Each number is 50 + 10 x the weight over its row's rms, rounded and kept within 0 to 99. Layers, rows and columns count from 0. The size before them is the row's rms in percent of the matrix's.

# down: layer 4 MLP down (transposed), 3072x768, rms 0.0459, rows 219-271, columns 64-127
# up: layer 4 MLP up, 3072x768, rms 0.0624, rows 220-271, columns 64-127
down219 099:56 66 45 61 39 48 60 47 37 40 52 47 51 60 43 46 44 64 33 47 55 55 50 50 44 47 40 73 57 52 50 56 70 42 67 46 48 49 55 43 66 51 55 47 61 51 57 43 42 53 56 36 48 65 34 46 58 27 40 51 56 52 65 47
up220 100:48 38 42 71 49 40 37 52 49 44 44 35 47 31 37 53 53 40 47 51 39 46 46 41 37 54 52 42 48 56 51 54 27 48 51 52 71 28 49 50 59 59 60 53 55 45 58 50 69 52 52 49 59 47 41 35 50 65 44 38 21 32 34 34
down220 103:30 69 64 51 56 52 81 42 49 54 50 45 40 43 49 42 47 46 39 49 46 43 57 64 49 38 40 48 21 51 32 63 42 48 50 68 53 59 41 53 59 40 52 42 36 43 43 51 56 46 50 32 37 43 48 43 45 60 55 57 46 37 61 48
up221 097:47 57 48 38 61 38 56 39 56 41 49 50 53 52 60 41 33 54 67 43 50 43 42 42 44 41 33 57 29 57 47 55 40 50 64 54 54 37 53 61 45 44 42 54 66 50 61 29 54 68 51 48 50 36 46 52 83 40 61 32 43 42 57 53
down221 102:62 39 41 52 52 57 44 49 19 28 75 50 48 61 56 57 49 33 38 53 42 56 65 36 52 61 30 45 39 59 27 44 56 42 53 59 61 51 57 54 50 51 50 48 64 49 55 73 46 49 69 54 42 43 46 41 43 50 65 51 51 69 50 67
up222 093:66 25 21 50 63 48 50 58 46 46 51 54 63 56 63 33 49 49 24 49 62 53 37 42 44 51 49 42 46 43 37 37 57 67 54 49 57 43 43 48 54 28 52 71 34 64 50 47 42 38 53 59 48 50 59 39 54 61 47 51 50 45 54 46
down222 090:44 52 58 59 48 35 42 37 32 57 58 50 42 60 40 38 47 57 51 44 39 53 51 57 47 44 60 57 51 48 51 48 41 64 68 55 58 47 66 71 46 54 65 57 43 43 55 59 53 56 56 45 58 73 69 48 44 37 55 51 42 46 50 47
up223 109:50 49 41 44 48 52 50 53 51 55 29 59 58 44 57 39 55 37 56 35 49 51 62 38 55 44 49 45 40 62 66 27 62 68 66 51 40 38 57 38 55 60 51 44 43 63 45 54 50 62 48 55 51 40 61 52 53 51 64 38 54 52 52 56
down223 108:42 48 69 35 55 47 46 50 59 53 65 31 61 66 53 33 44 36 67 40 43 37 56 44 50 40 64 28 37 34 54 37 50 65 55 61 40 64 41 47 33 45 51 42 39 53 61 56 45 45 61 45 50 57 50 39 35 43 44 51 47 53 63 58
up224 101:56 54 55 49 62 52 67 53 46 36 38 41 26 43 44 55 51 49 64 51 45 56 43 44 59 58 46 59 54 57 63 46 44 30 82 40 65 44 51 39 47 68 58 32 20 39 43 60 51 60 47 51 51 45 47 56 31 48 63 42 44 63 53 59
down224 106:45 53 52 48 52 51 56 53 65 50 39 60 50 46 46 51 55 36 53 70 60 75 49 53 54 50 48 48 57 37 58 33 26 37 44 46 58 46 46 51 37 36 48 46 35 37 54 37 66 71 44 51 51 50 65 50 40 57 55 47 41 58 61 48
up225 082:58 59 52 56 46 57 53 51 40 43 52 41 58 38 43 51 34 44 41 45 57 47 48 52 49 65 60 56 55 44 44 56 43 45 53 71 52 44 39 51 49 56 46 60 35 36 33 40 33 50 71 60 67 62 53 60 49 53 32 59 62 65 53 62
down225 086:44 28 56 48 51 41 43 37 54 72 55 56 61 46 59 45 64 52 54 51 45 55 45 40 55 59 56 49 54 58 53 61 45 41 71 35 46 52 53 43 49 36 46 57 56 32 46 43 47 57 44 61 49 44 45 60 58 30 43 42 45 56 50 37
up226 098:56 47 39 55 39 61 73 44 53 54 56 45 50 31 58 47 54 56 63 50 52 56 48 53 39 27 67 44 50 42 50 48 54 53 55 55 40 48 65 66 42 47 40 58 46 56 55 37 42 57 52 38 55 57 27 47 44 53 49 55 43 34 29 63
down226 100:52 34 54 56 28 48 58 39 50 45 27 56 51 61 35 41 48 63 40 66 40 57 54 37 54 66 54 50 39 55 54 57 60 45 43 55 62 59 40 47 52 55 60 68 77 63 47 46 72 44 63 53 53 39 39 62 51 52 63 71 71 52 43 42
up227 095:49 45 45 72 45 29 50 48 61 53 39 44 29 55 44 61 41 43 57 65 39 39 59 31 50 41 64 59 48 54 22 68 30 50 39 74 38 30 49 52 28 49 62 47 58 63 42 48 64 36 50 33 67 55 51 42 38 51 50 47 63 60 51 38
down227 095:61 50 45 40 47 64 55 42 49 55 41 48 62 47 76 42 52 67 51 36 69 50 38 48 60 66 56 52 38 36 46 37 68 47 44 34 48 42 51 56 44 47 42 45 46 49 41 65 48 42 53 64 47 56 40 51 64 35 49 58 54 54 48 52
up228 094:44 46 47 52 54 40 51 43 50 35 47 52 55 50 48 53 37 44 41 59 41 58 58 60 33 38 41 67 59 58 41 54 30 56 41 32 53 64 66 58 42 46 52 50 52 48 42 65 54 48 63 34 43 37 51 46 52 47 55 56 44 47 43 68
down228 099:45 19 43 50 49 46 59 44 38 45 56 52 55 44 51 43 52 53 48 37 34 55 35 41 50 48 38 40 48 59 59 63 48 49 43 38 52 57 45 66 53 43 54 74 45 46 54 56 20 49 54 56 35 55 24 69 45 54 52 47 49 42 51 50
up229 104:53 57 60 40 51 62 53 47 45 49 43 45 45 30 53 33 57 45 32 58 49 34 61 45 61 65 35 46 46 34 54 58 41 63 34 87 38 74 60 54 50 47 63 59 48 59 45 50 60 57 53 57 50 52 40 25 32 65 62 45 47 40 53 34
down229 103:40 45 52 49 50 61 43 50 45 50 56 49 58 40 59 58 42 47 50 52 50 54 52 43 33 62 48 49 62 32 55 44 46 29 56 35 39 55 39 24 49 26 36 40 33 53 49 51 48 47 38 59 69 47 48 54 49 45 70 53 58 57 72 55
up230 105:45 39 53 62 42 19 44 56 63 54 58 64 65 57 59 56 38 48 59 40 45 74 62 53 41 57 54 35 47 56 37 42 62 49 72 42 58 52 61 50 58 39 50 47 30 46 43 51 34 37 51 54 46 47 51 49 61 60 64 57 67 65 53 43
down230 106:43 49 35 48 30 33 43 41 43 46 48 47 51 40 44 34 43 40 48 53 53 46 38 29 47 48 49 72 50 65 35 50 55 24 52 45 60 40 41 71 54 61 46 57 62 53 63 37 50 62 51 35 42 52 51 36 46 42 55 53 58 45 54 59
up231 097:52 37 45 45 45 48 63 56 48 45 48 54 44 45 48 43 51 50 42 63 59 56 58 45 46 41 49 59 49 47 61 49 57 40 53 55 49 59 61 39 51 38 59 53 40 76 42 51 58 52 36 58 51 40 47 50 55 49 40 40 33 39 54 44
down231 097:49 50 53 50 55 57 42 59 43 51 66 44 37 58 37 58 47 46 42 48 47 65 53 52 43 52 50 52 56 54 45 45 66 64 38 26 57 48 48 48 54 38 46 37 51 61 68 45 46 53 50 52 52 52 56 53 41 43 76 46 57 50 53 37
up232 106:42 35 49 58 32 52 48 59 59 45 49 37 35 48 46 54 34 45 46 50 51 43 41 40 58 54 48 40 54 58 63 53 57 40 66 48 54 50 62 43 59 43 57 40 51 52 50 40 46 50 51 38 59 45 39 41 47 68 51 37 42 53 57 62
down232 099:46 50 49 42 64 50 48 57 50 51 51 43 57 56 46 55 53 47 32 56 49 65 42 59 54 58 30 60 76 15 49 51 41 52 63 47 52 31 51 66 55 33 43 37 35 48 40 36 63 43 36 44 56 60 54 63 47 39 36 48 54 67 53 59
up233 099:58 57 57 47 36 62 53 32 60 50 40 45 38 49 41 45 56 50 47 42 45 59 64 45 60 41 48 32 52 40 40 40 39 46 37 41 52 58 44 53 59 49 53 45 46 50 55 41 63 60 65 51 51 45 63 34 53 37 65 57 65 47 40 47
down233 099:69 59 60 56 43 59 57 56 40 44 62 32 48 56 47 55 63 62 52 45 27 59 51 50 42 41 63 62 57 55 56 75 58 55 68 58 46 40 23 50 44 38 61 64 52 43 47 63 61 34 33 57 52 54 49 53 43 53 58 43 53 55 62 50
up234 094:51 48 36 67 46 67 45 36 41 67 46 36 53 57 58 55 43 44 59 39 47 46 42 48 57 37 68 63 42 53 46 44 74 50 43 57 53 57 46 43 61 49 41 46 47 57 40 36 50 51 56 49 72 58 39 39 54 62 46 57 48 59 64 65
down234 091:54 56 49 39 50 44 58 52 33 56 34 54 51 37 51 38 53 45 50 43 56 43 59 58 36 54 67 40 51 44 51 51 51 58 55 46 49 32 51 46 56 35 45 52 51 54 64 50 53 55 32 51 50 66 31 58 51 53 50 47 48 49 51 40
up235 099:48 53 49 45 31 45 41 45 59 54 50 42 58 83 60 48 59 45 55 47 44 41 58 52 55 50 47 55 61 59 42 46 41 68 58 63 61 34 56 52 61 61 25 51 32 47 49 41 46 45 75 47 52 49 54 48 46 52 38 39 42 43 49 45
down235 088:39 67 44 41 58 53 43 31 62 42 57 63 48 55 45 42 47 60 47 51 50 34 60 31 55 48 45 37 47 50 67 35 63 47 41 58 55 33 63 47 38 57 53 45 60 55 47 65 43 68 42 83 57 49 45 40 42 37 57 48 47 27 50 51
up236 097:36 56 77 43 56 54 47 42 30 51 50 56 48 58 42 46 42 42 34 61 65 60 33 58 50 53 57 62 55 37 61 43 55 41 47 44 43 44 56 68 57 52 52 52 69 47 55 61 48 60 55 48 64 50 59 56 45 41 39 49 63 45 56 34
down236 100:31 27 48 47 51 34 35 42 62 36 61 56 45 53 58 54 46 43 53 41 53 58 55 37 44 61 42 34 60 48 48 51 46 44 52 36 44 47 42 40 57 33 51 41 63 63 30 27 42 45 59 53 63 53 66 49 64 52 59 45 40 55 59 48
up237 098:63 44 53 62 57 56 46 51 50 39 41 51 45 46 59 52 46 54 56 54 40 68 32 56 44 68 53 52 66 53 47 45 48 44 53 42 54 51 38 51 57 50 51 48 38 61 43 46 43 61 61 51 50 59 41 37 45 53 65 46 59 54 53 61
down237 102:59 51 33 80 50 51 59 45 52 32 36 53 43 48 31 41 46 63 50 46 53 45 51 53 49 52 52 72 48 58 45 66 63 47 53 50 47 47 64 50 46 49 50 62 38 64 51 42 59 45 54 47 58 51 43 53 46 61 48 51 56 42 46 35
up238 097:50 53 45 56 57 43 33 40 50 47 45 56 59 28 49 35 45 69 45 46 53 52 33 42 49 38 51 50 54 51 42 37 61 66 43 58 70 54 57 74 42 47 41 47 59 24 38 73 39 56 31 43 53 56 58 50 61 63 48 29 43 57 50 57
down238 104:23 65 56 38 50 48 52 44 71 34 50 45 22 65 52 64 57 37 41 33 45 51 59 45 48 53 43 57 50 55 39 54 63 39 51 69 55 46 50 53 45 38 57 59 45 58 32 58 55 30 50 33 43 70 43 64 50 44 45 46 66 56 57 53
up239 084:49 51 53 28 50 38 55 35 22 50 58 35 57 39 43 46 43 41 57 40 50 36 38 54 53 30 58 54 57 55 56 53 66 48 64 54 50 40 56 36 63 42 35 45 48 48 46 47 53 50 48 67 46 58 46 46 66 59 43 48 48 47 42 52
down239 085:46 48 33 66 54 32 51 45 63 41 39 59 40 44 48 47 54 41 56 54 67 36 55 49 40 70 44 42 64 31 45 49 63 81 37 42 36 49 59 47 33 49 53 41 44 46 65 47 45 58 45 46 58 31 42 52 46 37 62 53 44 43 64 52
up240 103:59 48 55 57 64 39 53 34 27 69 57 45 45 42 38 43 54 54 55 54 45 65 34 50 69 59 46 64 48 44 75 56 49 62 57 62 45 46 66 48 52 31 39 50 48 59 56 68 52 51 47 55 41 44 65 33 49 47 50 38 84 51 56 23
down240 096:42 30 39 47 50 61 52 54 60 54 52 36 34 66 37 63 60 56 54 59 53 46 53 54 54 46 58 38 56 53 55 39 36 50 64 55 46 63 53 53 61 67 53 49 62 54 59 44 43 49 56 50 41 51 45 70 32 40 43 55 48 47 38 64
up241 098:36 51 45 49 61 48 69 49 50 45 62 51 53 36 57 47 55 56 63 48 48 51 53 48 28 38 44 49 34 35 56 15 47 57 77 52 60 68 63 59 62 60 66 46 55 64 43 38 49 62 57 41 53 57 37 39 47 51 57 53 43 41 49 49
down241 098:52 52 57 41 60 38 56 54 46 43 41 48 59 60 56 57 57 65 36 42 56 55 59 34 56 56 54 44 49 62 58 43 43 58 61 32 33 41 39 39 57 53 56 54 43 57 53 43 43 50 53 35 37 42 46 39 60 62 48 49 53 49 72 56
up242 107:67 49 44 28 62 39 32 65 58 52 63 52 33 59 49 42 49 62 41 37 33 54 29 50 52 65 65 58 61 64 43 51 65 42 58 53 50 71 44 58 54 40 59 55 51 32 52 41 42 47 66 50 43 38 35 44 42 51 71 32 47 70 41 60
down242 104:52 52 50 44 49 56 49 59 48 51 35 50 42 53 46 58 67 50 43 39 54 59 44 38 47 54 48 54 52 48 39 41 60 52 46 37 54 55 45 26 39 37 52 40 48 58 57 61 47 44 62 44 49 58 47 47 30 47 68 40 32 57 53 36
up243 108:42 54 57 46 46 40 42 61 46 61 44 58 49 34 69 41 48 57 55 29 43 52 78 57 41 60 45 57 38 50 51 28 59 45 40 67 56 67 46 55 40 48 55 42 50 65 23 48 36 54 57 38 52 45 54 57 46 51 57 45 46 59 38 58
down243 102:41 29 58 35 57 43 48 64 56 50 42 37 44 43 34 48 57 52 47 46 53 49 40 55 31 50 55 38 55 54 52 27 69 51 55 65 42 61 48 49 43 49 50 51 68 49 56 39 61 38 49 62 46 44 54 35 41 54 44 37 69 59 47 55
up244 105:52 53 51 64 38 44 42 27 58 54 64 58 50 34 57 59 51 64 43 59 38 45 78 47 43 62 41 54 52 25 61 60 44 39 40 45 56 64 28 61 54 70 71 54 50 43 54 52 57 55 48 48 69 37 50 37 50 55 51 50 56 53 51 59
down244 097:38 54 55 61 34 56 43 46 35 46 52 47 63 41 53 49 37 52 58 47 48 58 43 48 63 37 44 41 58 58 39 63 46 60 54 56 50 53 51 52 57 55 63 79 35 41 48 53 45 39 58 60 44 36 35 63 42 36 47 42 46 37 52 52
up245 105:61 41 62 44 51 67 35 62 53 48 62 34 48 30 49 35 56 43 61 63 68 60 39 47 53 59 53 46 51 49 40 55 46 67 42 51 57 41 40 32 23 48 63 48 31 56 60 46 57 40 43 43 47 61 44 50 57 40 69 52 40 65 40 33
down245 104:46 51 59 29 40 54 50 53 53 41 41 50 35 51 56 22 58 56 42 58 47 55 50 28 59 51 45 48 51 54 44 50 48 55 47 28 47 71 57 45 64 54 32 40 20 48 61 43 65 53 44 36 41 57 53 37 49 45 68 53 55 63 53 49
up246 090:55 45 27 57 62 68 74 57 52 60 40 50 50 53 55 47 31 43 53 59 58 61 49 37 52 54 53 47 63 67 47 49 56 46 52 37 55 48 48 42 58 48 68 58 58 56 58 50 54 44 46 72 63 45 50 61 41 72 42 54 24 34 45 43
down246 091:30 49 52 44 35 41 36 57 55 55 47 54 54 59 58 48 57 41 38 49 65 42 29 54 36 46 48 52 27 54 42 57 56 54 64 46 57 43 29 58 51 69 65 30 54 43 54 44 53 50 38 37 44 53 45 60 51 49 52 55 56 47 39 53
up247 099:47 54 57 49 37 58 60 46 38 63 50 53 50 70 26 43 47 48 57 55 52 45 33 46 54 61 47 34 44 48 50 52 44 35 70 52 21 50 51 28 40 52 47 52 49 31 45 51 58 42 55 79 41 50 52 54 38 55 49 57 44 56 71 71
down247 095:42 38 56 56 47 50 63 53 52 61 63 34 50 55 43 38 55 46 45 48 53 60 58 59 32 61 59 65 41 50 65 46 45 44 46 57 45 46 57 34 51 27 54 38 26 50 41 49 35 39 47 38 46 53 53 40 40 44 52 44 50 49 62 49
up248 091:69 52 43 55 46 52 50 44 48 53 43 42 35 42 62 59 60 63 51 57 49 54 42 53 38 55 29 45 52 71 48 47 58 46 37 31 43 35 68 58 55 56 57 43 39 39 49 71 52 39 59 59 52 48 55 46 54 29 60 54 60 52 36 40
down248 096:57 41 57 46 63 47 43 46 52 60 45 49 45 41 44 71 53 55 52 52 38 54 37 37 51 44 71 44 59 47 57 54 45 47 30 41 60 49 57 63 40 37 31 56 43 44 56 41 36 30 53 43 57 59 64 56 72 39 65 66 61 43 54 51
up249 088:54 59 51 43 47 60 59 47 58 61 48 58 57 39 78 46 48 55 56 52 57 62 54 50 47 38 50 59 56 48 68 44 57 51 45 39 47 41 52 49 53 53 60 40 34 71 53 51 48 74 71 52 35 60 46 56 59 61 57 59 49 31 51 45
down249 092:50 47 36 44 34 38 45 53 68 30 64 66 57 52 57 42 52 44 46 54 45 32 40 59 54 52 45 49 44 43 42 50 63 26 41 44 36 44 61 50 37 56 58 66 52 47 36 61 44 55 25 55 39 44 44 42 46 53 49 60 34 64 56 49
up250 090:56 65 60 33 40 54 65 47 39 37 22 53 60 58 51 59 50 47 38 40 57 52 62 44 46 45 51 40 54 44 39 62 66 46 51 43 38 43 61 49 59 52 49 53 34 46 56 52 49 40 39 58 55 54 45 70 40 42 53 56 55 45 33 52
down250 089:46 66 51 49 49 48 58 36 63 65 40 55 58 54 66 57 50 65 57 48 36 57 56 63 44 46 45 53 44 58 50 42 42 38 35 28 52 57 57 52 48 30 39 64 48 55 39 45 35 58 33 71 57 31 58 58 62 51 57 53 60 45 55 37
up251 102:51 56 32 61 72 51 36 46 50 51 34 67 24 48 46 47 55 64 30 49 52 45 38 50 53 35 44 62 57 54 49 57 54 55 36 59 36 60 47 45 58 41 74 66 44 42 47 47 52 55 70 61 59 54 48 54 50 51 49 60 43 50 63 50
down251 103:53 48 48 45 37 67 58 44 56 51 36 38 29 47 27 39 49 53 46 77 26 57 44 49 50 56 55 58 67 41 36 39 40 34 50 52 72 42 36 45 48 56 38 62 65 35 43 39 45 51 42 80 36 39 39 36 47 57 63 52 53 32 56 57
up252 087:48 48 54 36 54 47 53 37 43 64 46 61 49 45 41 44 37 59 63 54 59 34 38 57 44 40 66 58 69 46 50 40 45 66 59 41 50 34 31 49 72 26 52 64 52 58 24 61 44 52 59 48 55 64 51 48 42 34 51 52 40 65 55 55
down252 092:55 50 53 50 73 55 63 60 40 43 48 59 72 36 57 52 49 55 52 34 39 54 44 70 65 47 43 51 57 43 39 45 50 58 49 56 55 44 55 63 55 58 47 48 56 60 51 37 62 47 33 43 55 46 54 34 54 54 59 64 66 31 49 43
up253 106:53 58 51 44 33 51 45 51 66 59 50 56 69 33 64 56 61 64 48 58 52 29 23 37 41 38 50 58 36 38 43 40 47 54 63 57 52 52 55 49 64 44 55 40 41 58 56 40 68 56 44 51 45 47 40 49 50 47 61 33 56 48 32 64
down253 107:54 45 43 48 57 58 41 28 53 34 36 50 29 54 60 41 60 58 73 50 53 62 50 46 49 49 62 63 35 34 50 45 42 46 44 47 46 46 33 52 38 69 44 56 49 61 64 55 45 46 65 47 35 50 45 58 50 61 54 56 65 31 44 45
up254 090:56 55 31 49 41 42 30 45 56 53 49 66 60 44 36 50 58 38 43 72 48 40 63 50 52 43 50 41 33 54 57 48 60 52 58 55 58 42 50 48 57 45 37 54 34 57 48 58 40 49 43 59 65 67 45 49 41 60 34 51 41 51 57 49
down254 090:67 30 54 43 50 70 48 58 64 53 41 40 37 66 65 64 43 63 48 53 48 71 42 53 66 54 56 49 55 47 38 47 48 38 60 40 54 50 66 51 62 47 31 49 50 49 61 49 36 43 50 45 51 36 46 49 39 72 44 45 56 54 48 65
up255 104:53 46 64 50 47 50 41 44 55 50 45 67 55 44 45 39 63 55 53 25 58 51 51 54 35 45 36 43 60 48 47 54 58 51 57 68 44 51 50 40 60 42 57 37 53 48 41 65 64 59 46 55 63 42 53 63 50 38 57 58 50 45 48 59
down255 106:52 38 46 66 39 52 33 52 48 45 42 53 41 54 54 41 58 57 55 51 56 55 40 56 35 50 64 58 49 31 50 69 52 67 40 39 53 57 47 52 25 49 53 48 54 35 60 61 49 45 70 59 58 55 42 48 31 52 58 51 54 55 57 47
up256 099:65 51 39 56 61 60 47 57 51 38 51 56 45 74 55 44 35 42 44 58 61 61 62 37 41 74 45 49 24 69 58 56 50 42 42 56 56 47 53 56 50 44 31 36 41 55 60 48 46 67 50 41 48 38 61 53 40 50 55 54 48 68 50 55
down256 101:26 59 42 50 51 59 38 42 44 44 32 41 47 49 59 51 35 63 60 50 62 66 32 59 63 61 59 47 62 52 49 64 64 69 51 65 60 47 50 46 58 52 36 57 54 45 61 33 33 53 58 52 56 26 48 45 65 76 48 40 47 70 40 46
up257 098:57 48 47 51 63 59 49 52 58 70 47 48 56 36 46 58 42 60 65 45 37 55 53 59 57 48 50 49 56 48 55 58 54 48 45 35 71 58 35 49 50 21 35 67 53 58 54 46 60 80 66 57 53 28 65 44 50 47 24 53 49 35 52 41
down257 095:47 32 55 35 51 34 55 47 72 40 68 48 56 40 45 81 54 58 54 47 43 51 36 71 61 41 39 52 57 55 73 63 38 48 48 51 55 48 52 38 43 54 62 44 51 34 41 58 43 48 53 53 31 37 38 66 47 42 43 52 50 39 51 28
up258 105:43 44 37 24 36 70 34 57 52 54 65 72 54 57 52 41 56 45 42 59 51 60 45 47 48 63 56 45 46 56 44 33 49 46 36 39 58 51 56 41 65 50 41 41 53 63 49 66 46 38 42 55 42 45 40 54 44 59 40 30 49 41 59 44
down258 108:67 47 66 60 32 36 42 50 56 54 69 66 50 53 54 48 57 45 54 59 47 65 44 53 51 60 48 51 57 40 46 61 55 37 54 47 62 49 45 46 52 39 46 50 62 34 56 58 55 54 41 47 44 72 53 52 63 44 44 63 51 59 48 42
up259 104:33 41 38 60 56 47 51 53 67 59 76 65 60 33 31 36 40 53 45 48 34 72 67 68 28 53 49 35 49 48 61 39 64 58 41 57 52 51 44 59 44 58 65 45 54 45 55 60 28 60 43 49 49 49 33 51 47 48 42 48 54 51 42 45
down259 094:66 46 58 46 56 57 56 43 54 41 45 50 35 48 53 60 67 52 66 47 73 25 43 51 46 47 47 41 44 40 60 44 35 43 55 47 46 60 46 56 38 47 39 49 58 63 42 45 63 48 70 36 50 39 57 46 59 47 72 68 46 57 48 43
up260 099:50 60 53 41 43 43 30 62 58 44 33 54 43 47 43 65 40 53 52 49 44 52 54 35 36 52 64 60 26 48 47 51 43 50 57 48 54 60 43 36 54 30 51 45 41 62 48 39 48 49 50 40 23 53 62 55 45 50 48 52 48 45 39 34
down260 103:56 43 40 51 53 56 55 55 51 39 48 41 47 47 46 47 29 42 70 43 61 59 53 42 44 37 47 39 52 50 50 36 60 69 33 57 45 50 57 23 51 70 66 43 53 59 48 41 65 48 71 56 42 38 60 59 52 67 69 63 38 44 50 60
up261 101:29 47 63 57 53 65 46 34 37 36 30 45 40 50 62 46 53 54 38 47 47 66 42 57 59 67 41 54 48 64 62 52 46 41 74 33 50 51 40 53 58 56 44 55 49 44 60 50 47 54 55 37 41 62 32 47 57 65 50 46 56 66 54 48
down261 104:41 42 51 54 56 41 51 49 51 54 41 61 32 76 49 47 39 46 47 43 45 64 52 50 54 62 54 43 60 44 59 64 51 55 47 52 47 56 53 25 58 17 53 50 37 53 50 46 58 28 56 58 56 45 46 54 41 38 62 48 64 43 58 56
up262 092:58 35 59 46 32 25 56 57 36 36 65 39 44 48 64 66 47 60 60 35 50 45 68 44 52 36 47 57 52 45 54 38 51 43 47 51 59 44 50 63 48 61 48 60 35 49 48 44 42 58 48 62 40 60 63 51 73 52 45 60 67 50 48 55
down262 091:42 47 44 61 48 75 48 54 63 62 47 72 56 64 38 53 56 52 50 46 46 42 39 65 50 57 57 51 55 60 35 53 55 49 36 65 43 31 55 46 46 58 59 30 59 61 42 39 52 53 42 57 38 67 56 46 46 46 44 31 55 48 64 46
up263 102:70 62 35 34 37 65 41 53 52 56 61 37 60 64 49 58 58 55 51 46 60 53 50 46 39 47 44 50 53 37 58 63 37 43 68 62 35 41 46 42 32 52 54 61 42 45 54 28 79 50 52 42 51 63 56 54 51 66 76 63 67 55 39 37
down263 095:48 51 36 37 46 50 47 44 40 48 64 43 48 42 43 53 50 57 45 49 50 76 51 50 43 37 49 53 44 62 46 64 23 46 56 56 47 62 58 57 38 56 46 66 49 48 47 37 53 35 51 38 45 59 56 60 49 58 62 41 55 36 31 56
up264 097:28 58 56 58 50 57 66 53 54 62 64 54 57 53 49 57 40 38 45 47 63 57 59 48 43 36 57 57 53 40 49 51 54 46 58 46 72 43 53 56 64 60 73 31 61 38 45 65 57 49 48 42 47 61 52 53 65 43 57 55 58 63 38 75
down264 092:37 61 30 70 59 67 53 40 48 50 53 48 57 46 63 58 57 38 48 61 39 61 63 44 40 51 43 38 58 51 49 37 59 46 59 61 51 48 48 49 39 53 47 49 45 40 48 55 40 59 43 62 46 41 33 57 58 53 61 53 63 36 46 50
up265 085:37 51 59 44 63 27 48 41 49 61 57 50 57 59 48 47 46 62 54 50 38 48 49 45 53 48 34 48 41 44 62 34 46 48 38 56 43 55 37 50 45 48 45 57 62 45 47 41 42 51 37 55 52 41 53 58 49 63 56 56 59 54 58 53
down265 085:52 57 48 63 54 50 50 59 61 57 50 67 41 43 55 51 43 51 49 58 50 42 49 78 45 52 51 53 58 62 35 34 38 51 48 53 49 45 48 67 44 45 41 56 34 45 41 51 41 53 54 63 32 61 56 50 62 62 42 43 35 64 59 50
up266 100:43 53 45 58 46 49 36 65 44 59 66 38 54 55 48 25 63 71 47 38 38 59 63 63 81 53 35 42 45 50 60 45 56 50 28 39 50 53 60 50 47 39 46 58 66 50 36 56 33 55 49 56 48 53 64 60 44 49 40 49 31 29 56 48
down266 103:55 37 64 47 48 43 48 56 45 52 47 34 46 53 58 78 59 63 41 68 55 49 50 50 40 45 48 50 33 48 36 48 29 32 54 56 49 56 43 53 28 51 42 48 28 45 40 63 57 40 48 37 42 66 75 43 55 51 49 38 53 54 43 50
up267 096:68 54 58 61 62 53 74 46 46 52 51 41 46 48 42 52 66 49 41 64 52 53 47 40 45 46 31 70 36 47 60 67 54 39 53 37 42 60 40 45 41 24 39 37 37 45 53 33 57 48 47 56 57 54 47 40 62 41 41 56 53 54 59 47
down267 094:37 54 59 51 57 32 41 48 32 40 60 58 64 53 44 49 53 39 54 39 55 41 67 53 67 43 60 59 33 56 50 34 60 52 43 55 36 56 51 67 46 29 39 56 42 59 52 46 50 37 51 66 29 54 46 57 69 67 48 48 49 32 65 35
up268 112:57 49 46 61 47 24 46 64 56 38 55 53 51 61 37 50 56 67 34 45 52 49 68 42 50 66 57 45 40 37 54 54 50 63 48 39 52 55 53 38 66 45 47 53 52 34 34 36 47 53 48 58 58 63 40 63 37 31 59 42 37 59 50 37
down268 114:37 60 57 59 63 58 56 57 58 69 46 24 33 46 50 49 41 44 36 34 41 38 68 54 62 44 46 52 55 59 44 42 45 47 46 65 51 42 55 39 63 53 56 45 53 34 46 38 54 47 31 44 51 46 44 40 55 36 74 56 59 52 43 62
up269 099:48 47 68 45 57 45 41 62 51 43 45 55 46 49 61 47 34 54 54 56 50 41 37 57 68 60 41 26 56 54 29 49 44 66 52 43 40 54 44 41 66 42 48 33 34 52 56 36 53 65 67 31 41 48 40 55 41 46 49 46 56 43 38 58
down269 102:67 48 42 63 46 64 41 72 34 67 41 59 48 33 42 57 44 52 37 52 42 56 65 40 55 55 57 66 32 58 63 42 47 47 31 49 70 56 65 61 59 43 68 52 44 34 65 64 56 62 63 42 51 44 47 47 66 33 45 56 46 47 55 47
up270 105:43 39 45 53 51 51 51 51 38 68 41 57 39 68 57 39 63 39 45 61 40 43 70 49 37 60 56 42 50 45 65 60 49 45 59 45 34 38 46 60 43 37 57 53 62 42 50 34 64 45 67 44 43 30 64 50 54 55 63 35 62 51 48 48
down270 102:41 49 53 49 66 47 49 37 39 38 36 51 24 45 54 51 63 46 61 42 40 57 49 49 60 46 35 49 58 62 55 53 45 44 60 51 51 44 54 46 47 69 50 36 47 48 62 53 63 48 37 53 69 48 52 67 33 37 43 62 50 50 43 53
up271 096:66 54 59 64 42 45 39 20 66 35 52 36 69 47 45 41 50 60 38 39 49 45 51 46 45 60 45 49 40 50 38 69 52 54 60 51 42 57 48 51 54 65 38 39 46 49 47 44 40 46 59 72 51 53 56 26 27 38 52 42 32 48 60 39
down271 084:65 45 44 34 66 36 51 53 34 51 52 37 55 42 35 41 58 42 64 47 43 50 60 59 50 41 63 56 52 49 57 33 66 51 41 49 42 58 52 54 45 42 57 57 52 31 52 62 49 49 55 38 43 47 51 51 60 50 41 66 37 46 37 56